config.yaml
n_layer: 11
d_model: 160
n_head: 2
n_kv_head: 2
head_dim: 64
d_mlp: 640
vocab_size: 8192
activation: "squared_relu"
norm: "layernorm"
norm_place: "pre"
norm_eps: 1e-05
positions: "rope"
rope_base: 10000.0
rope_fraction: 0.5
qk_norm: false
attn_scale: 0.125
bias: "none"
tie_embeddings: false
parallel_block: false
init: "uniform"
init_std_qkv: 0.0395
init_std_o: 0.00845
init_std_up: 0.0395
init_std_down: 0.00845
optimizer: "soap_variant"
lr: 0.00564
lr_mult_up: 1.37
beta1: 0.95
beta2: 0.95
lr_head: 0.014
grad_clip: 1.0
warmup_steps: 200
schedule: "wsd"
decay_fraction: 0.759
decay_shape: "linear"
final_lr_fraction: 0.0
batch_tokens: 131072
seq_len: 256
doc_mask: true
z_loss: 1e-05
train_tokens: 342900000
steps: 2617
dataset: "wikipedia_en"
Each number is 128 + 32 x the weight over the matrix's rms, rounded and kept within 0 to 255. Layers, rows and columns count from 0. Numbers have three digits each.

# up: layer 7 MLP up, 640x160, rms 0.178, rows 2-31, columns 120-159
# down: layer 7 MLP down (transposed), 640x160, rms 0.135, rows 2-31, columns 120-159
up2:162078092121114191174099170152162149111102106110172130123157157132131133173126120107169109135083050063123108086157133168
down2:114133113111175125209191115130084132176099185107099103193104190240137159109155095113152110082081163165123117208116082102
up3:156159127055138099162109139060073145097145146129115071192114122173072122144189102125198140126131166183135157121057106154
down3:145098118130187081158146177092075154050141140119179127148176069090135122134072109078088113116091111156108145153116193106
up4:097084131143144067132110135114133146195100110150147109117114181080146128129114075175158098097122130129110146149127138143
down4:115112162155123156148074111124138156171147128115192119100124151172142080105110110098124156178160107174127119092106152093
up5:138115106120109110235192064093159136132163077169174146129120120116120135167074073126079182075106097112032164136062146126
down5:089175121120115097141117078102128103121160177134125133106086137147100170097111148159134091109150149172085120154164062128
up6:100138140141164104184112120094097139117174128140145128132133119110109129121088151103122170124141063150089138125072122148
down6:110164130115127110123111132120133111119115153101113016177064178130070144122070106109124125127159147132148111096119147152
up7:181182156102113096159099051131105043106196079164145125223094164083132203207105069137063178161123117113089082106118147107
down7:109113103157128127109155168091105136082145097095072095204061148113058132164190151124117140147165128082116165132087138091
up8:146109143118204207080134092123086166114140140151158142149135121093116108083123106061122173143087121143108118182182138083
down8:136180135142126100109138148153118112131156165134147152069131086172123175124072125157149143182140177126182097113156113087
up9:161070133210103150075127142123100164129116144140096145115162162164138176097153116149085091071196166106108142106104109165
down9:123186151132114131107147189084052174147155097108147157147133113120132092136155115118146135073181092175098118142166146135
up10:094121149103158110068150165170119127151131155157148102130098156134091135099108118126185147106169130133118170116110138147
down10:122121134133083130150125101092126131098163141128073143150174132134139138164104176183103175143057126127158134156100124088
up11:147166135124138073119152131136102137150135097148116154176168153104118135100122149196103153157127144154161093142077125129
down11:137092112139128151173164090146162126088070125175100156073063158131106148189148125069138170077113138063106115115152065147
up12:105171140098135118103133129138132181095141126168084140132106157090120179156137090146124175143155153172171129122092131114
down12:146107171197120066141187111143127074151138135093105130157142120163128105103149140114132093158097074099136118145125130133
up13:114135093153115112141131117124123140152127159123077142151162109159128125182124120145159081103120111163175129135136134151
down13:108189107115095099127136121118164143144161089087056173168126121171183101109158121089189125110137149128100143150142119148
up14:127169143081139130142155146153134177108095120155128097146116067136126094133182093096102171148130080079151074141146092130
down14:146108142098148145135105091121095137081158060082169097184162108151097107127108163136116213102187132069136118137188096161
up15:089138098178171097174130172087090115129126132158138103092075144138097120092134089083194106108132102083122163092108051183
down15:090131130112074152116145140153176144133114179128089093163109157112117075125187151148135185166069150097176172120100075137
up16:135149110099140146124124115137104110134140118170134123131144114164105148184171091121110175128128113168132173161136113099
down16:169152125116167153116122146115131142126116135119105116087085135086179097107109142110116122090147166155169113123103095101
up17:069132179149200094150107162105111117081068158082132108126116134070099125129104131127077141111162098163125140092130133061
down17:161154166121121137085106117094123162155145118127152109134143115119127157105181146166143077132155153097119133108130175141
up18:161113110187120189114129095108090204072112134128135104116127149151109102194094128110130136112117133148134191134121100074
down18:152105128138137145103175105190068066160133105114176090127098138172136138179139140101106144092236096093152131151212159076
up19:158128172202120179103169132129107117168162144120168143169124124163134062130136111111130087107136145107119179132103134073
down19:161145116158141143065070146134136085069139121110083124107156138151101134136117137128139164162135117149117107115073085128
up20:113109117132118049159118083112136102108162106146102125164118096105178160130109090159087102133101139107144061139116129105
down20:149117100138184130144150164145118126162156156174107130127083071156133145125164131186160098152126119168188164086103157168
up21:085123115141174165157122140173111112111160125060138085110182110127165133115077058162104146149127113120113087104114173159
down21:117101087063107172171143178094149109193105149145137115201175141040124111049141142107136156105102162141170143129156080173
up22:183087154088143084122154195121143108185109101124186063185157099072115130146142111213136174152108097130099102134107132177
down22:176091138128157136155133100161055074130120140180115129147082138073142149194175192133105126081161088093077059096112176107
up23:119140117137139159115063091122123140133168156085183138139118087175135082128114121181086171136192134135119155182109136094
down23:108158086118087169090093152144138094158114116169143155162096101087201166098174190136130126101141141169078092134144159118
up24:152126100080168117164050105153103156148144077170157043107120148203141127085131102129133175161153169074123136095103114117
down24:202163134062108152080053151120156094071103137135136103127145175089117119127131102120104142093157119151118094157147121000
up25:121106134118154122133096160120120134138107168123095141136128163103119138143135150078104138095097143144132157159134106093
down25:123155115113140126107144119148168103107181122151150089081117109143118179134122138142147160176125126151117162151095136155
up26:089124123127182173185139095106082169015166151110148161179131180132158144123126137116088070192147142156120122163125125106
down26:150081143082094162176113142156152110143158137151148154138142088125151152124083077115146157155161143142107140155116102129
up27:151080122099108122053105112172119100104122144156135151134105167118128121143199116102109123155119119152127139129141065157
down27:069149119178108134219132123056153188193111178175109143100184160132183173123102114094138097093134153141125124124171148132
up28:133163134193136129148128176144148126109135142126134171163111116119152131132125151144098140117120083119079147166110110089
down28:097080186100057150141138100135163115121117131139145186108112134122089146162078126093126087173109133113123142131120157114
up29:161191131156164132136134140154102182146136080133121096092129162132123077069093112108124189100136116196077068094139180198
down29:120128095130157108148189110136139116110139129104140108064155153152123163148153090107117112152103139227185145157125174121
up30:088116179187108164118092119210128116094163171189090167136109157112157106133125173162150129163183149085140106168088123091
down30:086119081173096151140097081184073166149159138114129146119118137099141162164167191172092153158059116080122094112166141152
up31:117021184137134144083140175126145152171179080165108181178101141124119141127123133106121164094094181141104164134091095166
down31:157128101118157130093127225140106163184151150086127153105103126098132099063155072155131174104121114129046124084130132132